Part of a small language model's weights.
Size: 4 heads of 64, MLP 1280 ReLU, vocabulary 11031.
Architecture: learned positions, biases, tied embeddings.
Training: a variant of Muon for these matrices, 541M tokens, 8249 steps.
Each number is 50 + 12 x the weight over its row's rms, rounded and kept within 0 to 99. Layers, rows and columns count from 0. The size before them is the row's rms in percent of the matrix's.

# down: layer 6 MLP down (transposed), 1280x320, rms 0.0413, rows 1234-1253, columns 160-239
# up: layer 6 MLP up, 1280x320, rms 0.0412, rows 1235-1254, columns 160-239
down1234 099:51 22 62 40 62 61 47 62 43 60 43 58 35 63 47 49 37 24 56 73 63 49 72 51 23 51 32 39 41 68 63 47 56 57 35 51 57 60 56 62 55 65 46 58 32 27 57 46 50 54 57 57 18 46 39 66 21 47 55 50 58 65 47 45 68 54 46 58 42 47 60 63 43 45 42 44 48 56 47 30
up1235 107:59 60 61 55 50 57 58 46 53 51 62 47 52 59 37 55 50 63 51 48 44 65 70 51 49 44 47 39 46 64 67 43 47 57 56 45 51 40 46 54 13 68 53 50 41 55 42 21 38 27 70 52 57 60 49 55 49 28 34 63 36 31 50 52 56 60 60 40 64 57 45 68 61 55 60 63 36 55 25 57
down1235 098:50 70 55 44 34 39 54 76 70 50 32 47 54 41 60 33 42 61 59 47 47 61 62 53 50 57 21 36 25 27 65 50 42 63 54 45 55 55 54 86 54 47 48 45 57 49 57 69 36 57 36 77 54 47 47 35 47 50 57 44 28 50 54 49 53 58 73 50 43 46 34 61 36 40 65 49 52 36 41 62
up1236 105:55 69 38 54 55 37 41 79 59 68 47 55 57 56 23 38 57 50 46 65 39 55 42 53 66 72 49 47 49 35 37 35 57 62 40 59 49 48 44 51 39 51 55 42 48 55 63 50 41 51 59 44 36 53 32 55 60 55 46 65 58 46 35 58 45 33 62 39 58 42 52 50 47 37 32 41 71 51 62 40
down1236 102:55 47 71 55 46 59 44 58 60 66 46 59 46 40 56 45 59 14 47 40 53 57 32 45 68 50 46 56 47 44 47 39 64 50 45 57 56 50 63 68 51 47 47 51 39 32 69 50 44 48 59 77 44 50 48 65 45 43 41 58 44 71 53 57 48 51 49 51 69 68 29 46 49 57 40 73 47 47 70 23
up1237 098:34 39 49 31 68 44 51 34 53 69 76 37 65 49 62 30 68 62 61 45 63 62 50 37 64 56 40 49 55 53 59 62 36 53 36 43 49 29 53 40 32 47 39 49 54 31 47 47 44 44 27 44 46 53 49 47 42 52 32 64 15 66 28 33 46 70 55 43 64 53 55 43 68 42 41 64 55 29 50 47
down1237 102:56 46 53 43 41 48 70 41 48 62 55 52 27 52 49 65 58 22 40 60 39 32 57 63 33 47 41 69 43 37 50 48 60 65 69 52 32 48 50 46 42 67 64 39 43 69 60 78 61 48 47 41 54 55 38 52 65 57 49 57 60 35 58 56 46 53 49 60 29 48 40 63 59 55 41 64 64 59 53 50
up1238 100:37 50 60 68 71 37 41 66 54 33 47 71 53 47 53 39 46 58 53 68 27 45 59 57 27 69 66 49 65 46 55 57 26 44 60 51 76 73 65 44 74 41 54 33 38 30 41 45 61 70 64 29 62 44 28 34 46 38 62 57 42 46 62 39 57 42 38 44 52 46 41 43 48 32 58 49 33 42 46 23
down1238 097:42 35 31 60 50 51 39 25 52 55 75 34 48 53 54 38 51 71 46 56 48 55 29 48 59 39 69 52 44 71 49 34 44 49 52 28 46 41 44 43 38 63 81 75 56 37 56 57 42 45 44 32 77 65 44 42 53 49 45 52 44 54 59 34 61 35 54 51 42 51 51 29 51 41 55 53 46 28 42 57
up1239 112:54 65 55 44 57 54 57 73 52 38 54 69 40 50 36 53 43 50 55 52 38 51 51 37 47 57 22 57 34 40 60 70 68 35 38 51 58 55 68 66 46 56 64 47 56 39 65 55 42 43 72 65 39 49 53 42 35 57 45 56 73 49 53 49 40 66 44 59 51 42 48 44 46 63 67 31 61 53 57 52
down1239 089:45 23 46 55 38 47 46 42 50 34 33 36 51 44 63 52 66 41 44 21 56 61 63 38 67 53 51 49 66 84 53 48 46 39 64 52 49 37 44 50 52 41 50 57 53 66 45 58 51 41 33 42 39 62 45 52 68 40 58 52 38 42 49 44 53 30 73 66 48 47 41 64 61 49 58 35 27 42 39 65
up1240 109:18 53 54 39 41 37 72 39 42 72 56 52 54 61 51 73 32 47 29 48 63 52 54 68 53 70 39 44 61 58 63 61 47 47 47 29 40 45 42 50 67 60 23 51 54 43 44 57 58 27 52 43 51 44 37 45 49 53 41 52 38 31 51 47 48 64 48 40 44 64 49 41 57 43 64 70 65 29 58 31
down1240 104:78 45 61 29 79 50 34 62 24 46 55 41 53 57 46 59 35 48 36 55 35 42 43 45 61 39 50 29 35 73 54 56 58 61 58 68 63 42 56 56 61 48 35 45 49 34 40 56 36 39 57 69 59 32 54 52 54 72 43 35 51 37 57 57 57 47 52 46 80 57 50 72 49 40 41 60 52 41 63 56
up1241 098:39 52 42 56 44 76 35 40 56 47 60 40 49 62 37 47 60 64 60 55 49 54 22 24 50 51 58 44 52 23 55 49 47 59 59 60 71 44 40 36 40 42 40 81 62 49 58 57 37 52 57 44 55 33 52 27 66 34 45 42 37 33 62 57 56 57 31 80 52 48 55 45 56 39 47 22 55 44 44 46
down1241 103:39 46 63 60 79 47 55 51 41 65 58 55 51 40 49 34 64 39 33 45 57 57 53 47 75 33 48 48 47 18 33 60 50 35 34 55 42 51 55 52 65 58 48 49 65 51 28 66 67 40 56 46 45 73 36 70 53 85 74 56 54 38 45 48 56 53 54 33 53 36 46 49 42 40 41 55 44 52 59 58
up1242 099:33 54 27 47 50 69 56 59 63 34 56 59 46 46 42 40 48 53 44 56 48 48 52 65 54 51 43 51 47 42 53 57 32 51 64 32 42 45 37 47 74 42 41 71 66 50 32 68 51 43 73 51 37 69 36 49 55 48 31 62 33 54 76 61 46 34 37 32 48 40 58 62 56 51 51 44 46 68 33 45
down1242 096:29 42 56 50 41 41 40 65 39 31 60 60 62 27 31 39 47 52 43 56 53 27 62 26 44 57 54 59 50 60 55 62 28 35 55 71 48 33 47 54 72 32 59 49 46 21 48 19 86 57 27 45 61 44 56 38 41 52 36 51 62 36 43 63 38 33 51 67 26 56 52 46 37 38 70 56 38 35 50 67
up1243 106:49 30 19 64 45 72 32 51 46 51 68 53 76 47 48 41 51 65 45 60 38 41 15 50 61 44 37 39 53 66 57 46 31 41 63 66 56 55 41 44 72 43 49 61 43 58 43 69 41 60 50 31 57 41 33 49 50 30 42 50 49 41 49 45 51 53 27 64 46 51 33 40 54 39 54 41 53 49 55 57
down1243 104:53 52 62 36 64 45 56 57 51 41 56 40 53 42 41 58 60 52 49 18 54 49 73 56 48 14 62 59 45 12 34 71 45 63 55 38 45 24 45 52 44 46 50 64 80 63 40 67 58 67 42 38 50 64 63 86 53 53 38 50 64 57 45 50 42 38 53 47 44 44 51 55 53 54 60 66 34 49 46 70
up1244 097:59 59 37 53 49 42 82 44 55 55 45 59 56 53 43 57 59 66 50 59 46 39 43 58 56 55 60 53 48 32 67 64 50 71 53 36 43 66 36 73 43 48 44 60 51 32 68 55 47 46 38 23 48 52 59 53 43 36 37 60 34 58 48 27 47 43 42 52 22 62 49 62 57 29 30 63 36 59 76 35
down1244 094:30 68 35 69 53 44 64 72 47 50 45 62 62 45 61 46 43 45 64 51 65 48 51 51 51 61 58 52 52 57 48 57 56 26 56 52 76 34 55 62 44 76 58 37 23 54 47 48 49 50 55 73 55 53 37 34 48 56 54 68 60 41 42 51 50 82 58 25 51 45 25 71 56 52 84 41 50 53 45 32
up1245 098:40 51 65 46 58 50 51 37 37 57 58 50 58 44 56 38 62 54 33 30 50 60 59 27 82 42 55 63 52 50 47 49 48 29 40 51 44 59 42 40 50 41 39 35 50 66 76 43 35 60 62 50 57 44 28 57 53 55 42 41 45 57 42 20 59 50 30 29 41 48 43 69 44 48 52 40 60 48 36 67
down1245 098:54 45 53 59 69 62 29 41 74 56 38 42 45 59 49 41 43 36 44 80 29 48 50 58 34 51 66 31 51 53 48 47 41 47 57 53 76 45 58 63 42 60 64 64 50 46 38 32 66 59 33 52 43 55 63 53 47 29 54 44 41 57 59 60 48 69 50 67 62 65 30 45 66 58 49 46 35 57 44 43
up1246 111:54 48 32 43 74 50 43 61 37 51 35 56 65 65 50 45 49 61 63 72 49 36 48 50 51 66 59 59 42 37 60 45 62 49 60 40 70 44 44 74 31 59 43 51 53 51 64 58 66 38 46 65 59 58 45 60 71 44 37 47 48 48 40 44 57 51 34 66 57 64 52 63 70 63 34 62 52 50 59 47
down1246 111:48 41 33 48 55 34 47 55 75 53 65 31 60 82 36 57 33 36 61 39 61 35 39 41 54 60 78 46 52 47 67 49 32 34 43 59 46 42 45 40 31 44 66 37 64 55 50 50 48 40 58 24 46 73 66 70 36 49 61 45 68 38 56 57 66 58 31 66 33 48 40 33 40 51 51 59 47 56 49 56
up1247 100:45 47 71 46 39 56 50 48 27 68 73 40 37 52 37 52 78 30 60 48 37 38 50 44 60 37 46 44 45 49 59 65 59 58 46 50 39 41 36 20 36 37 57 58 41 59 63 52 54 53 43 33 51 35 71 48 48 61 72 56 38 47 57 63 41 65 60 33 67 56 69 60 50 37 44 63 52 46 47 51
down1247 097:43 54 49 54 56 55 27 57 62 71 36 46 45 52 35 67 25 67 58 64 38 57 34 53 53 59 49 48 42 44 57 46 28 44 68 57 20 47 45 44 44 62 49 54 47 37 46 34 44 34 33 65 76 51 42 50 50 60 56 30 65 45 51 49 58 22 49 57 53 43 46 37 54 75 45 49 48 54 49 62
up1248 092:55 45 52 61 50 62 43 54 46 59 54 38 46 23 67 45 44 32 48 50 48 51 56 49 49 53 27 56 45 25 60 50 33 55 64 47 44 45 49 41 60 45 64 42 53 31 52 43 22 47 49 20 51 47 62 60 48 69 35 70 33 57 52 42 46 57 49 53 46 55 33 59 56 45 57 39 49 53 49 43
down1248 105:39 65 63 52 59 35 56 36 57 64 40 60 46 70 53 44 64 57 42 63 50 39 61 41 63 35 40 31 49 55 62 47 33 64 59 38 45 45 33 48 56 48 39 71 59 82 41 22 51 62 59 54 47 86 53 59 56 18 47 46 57 42 43 54 65 43 41 63 51 61 59 48 52 35 56 45 47 53 56 56
up1249 109:58 59 39 50 25 49 52 48 50 45 57 44 39 37 63 43 56 67 46 37 39 52 61 60 46 43 32 59 53 51 42 44 54 49 59 45 92 82 49 52 61 45 60 60 30 44 56 67 54 56 49 42 47 51 40 58 48 45 47 30 50 45 51 71 51 56 28 36 49 33 44 56 34 64 50 40 61 55 26 59
down1249 103:51 90 33 65 54 57 58 42 56 65 70 40 38 40 76 54 63 55 34 59 85 45 52 44 44 36 54 44 64 39 36 52 49 42 46 54 63 60 32 58 58 33 65 47 45 39 48 38 61 42 43 50 49 40 50 57 52 33 48 47 36 61 33 54 55 54 56 53 51 61 60 65 54 47 46 46 73 42 58 53
up1250 099:45 78 64 52 42 69 42 40 46 49 51 57 55 59 62 58 43 52 53 46 45 54 47 54 64 44 63 62 35 33 44 36 51 42 38 40 52 57 56 44 79 56 55 30 56 44 76 27 40 51 67 42 63 39 48 43 34 50 36 59 50 77 60 51 53 43 34 27 67 42 48 61 52 66 58 33 48 60 36 41
down1250 102:60 52 69 46 48 53 74 52 32 29 59 63 60 23 56 30 45 40 50 66 48 53 42 46 61 42 60 70 60 39 67 64 49 47 53 51 67 63 50 55 70 55 45 45 44 51 67 56 56 36 63 77 47 59 47 59 52 73 44 68 70 43 42 51 58 43 51 60 50 54 20 59 38 40 41 45 59 48 73 56
up1251 098:43 34 45 64 44 42 69 57 35 51 18 51 42 60 56 31 57 47 40 38 47 60 69 53 49 51 65 39 74 42 65 43 38 43 40 63 55 51 42 44 34 59 65 49 33 55 45 19 43 56 43 45 50 45 53 34 61 41 46 39 23 61 56 51 55 46 53 36 60 69 46 61 60 61 60 42 56 48 57 62
down1251 101:76 53 61 46 65 40 35 38 52 43 61 62 48 63 58 49 67 37 68 55 24 42 59 57 32 48 39 51 68 65 38 44 21 54 41 43 51 54 57 46 55 40 60 44 23 56 64 44 55 57 41 77 47 49 22 63 69 56 39 38 36 37 59 36 35 39 62 49 68 41 28 57 54 45 47 50 61 71 43 44
up1252 100:62 60 69 34 31 52 66 50 50 75 71 47 52 70 12 61 61 34 37 48 39 56 62 47 58 59 31 33 45 59 44 57 52 52 55 51 46 47 27 58 51 68 19 58 32 61 42 35 48 26 44 48 53 33 46 34 41 62 57 45 37 51 55 46 54 16 40 34 62 65 62 28 44 39 68 42 34 40 39 56
down1252 092:56 39 45 43 54 38 30 49 32 50 48 58 35 52 44 52 45 60 50 44 51 58 53 57 58 42 38 49 37 35 41 64 53 69 57 54 44 32 54 47 74 66 40 32 62 30 42 49 66 50 61 63 53 47 44 49 41 55 49 46 59 67 74 67 41 53 48 46 33 36 51 52 29 75 52 54 59 71 31 58
up1253 093:41 44 60 55 62 45 48 37 52 49 57 62 65 40 61 50 52 41 40 55 50 50 60 63 66 66 60 58 50 56 43 47 59 34 34 51 44 71 60 41 61 57 54 50 60 37 66 47 45 53 58 54 34 29 70 44 48 54 48 60 46 64 43 53 52 35 44 51 57 74 49 71 31 63 49 71 29 40 65 56
down1253 090:40 45 31 39 55 44 55 56 49 59 60 70 66 59 39 49 62 59 51 48 33 38 41 34 45 54 63 23 43 61 58 57 43 56 53 41 60 67 25 42 33 37 54 67 52 78 29 35 43 72 67 47 38 71 37 40 43 37 48 54 54 34 49 60 47 62 38 64 64 28 52 25 48 58 56 57 59 42 52 41
up1254 101:41 35 39 54 43 33 63 58 41 46 45 43 46 60 41 36 42 69 45 48 52 54 61 43 50 51 55 37 43 51 52 50 62 36 49 53 81 49 41 60 58 43 62 33 25 42 47 45 40 29 45 69 63 49 65 59 45 39 33 66 25 44 43 50 33 36 48 56 47 57 52 56 42 69 43 49 43 44 41 45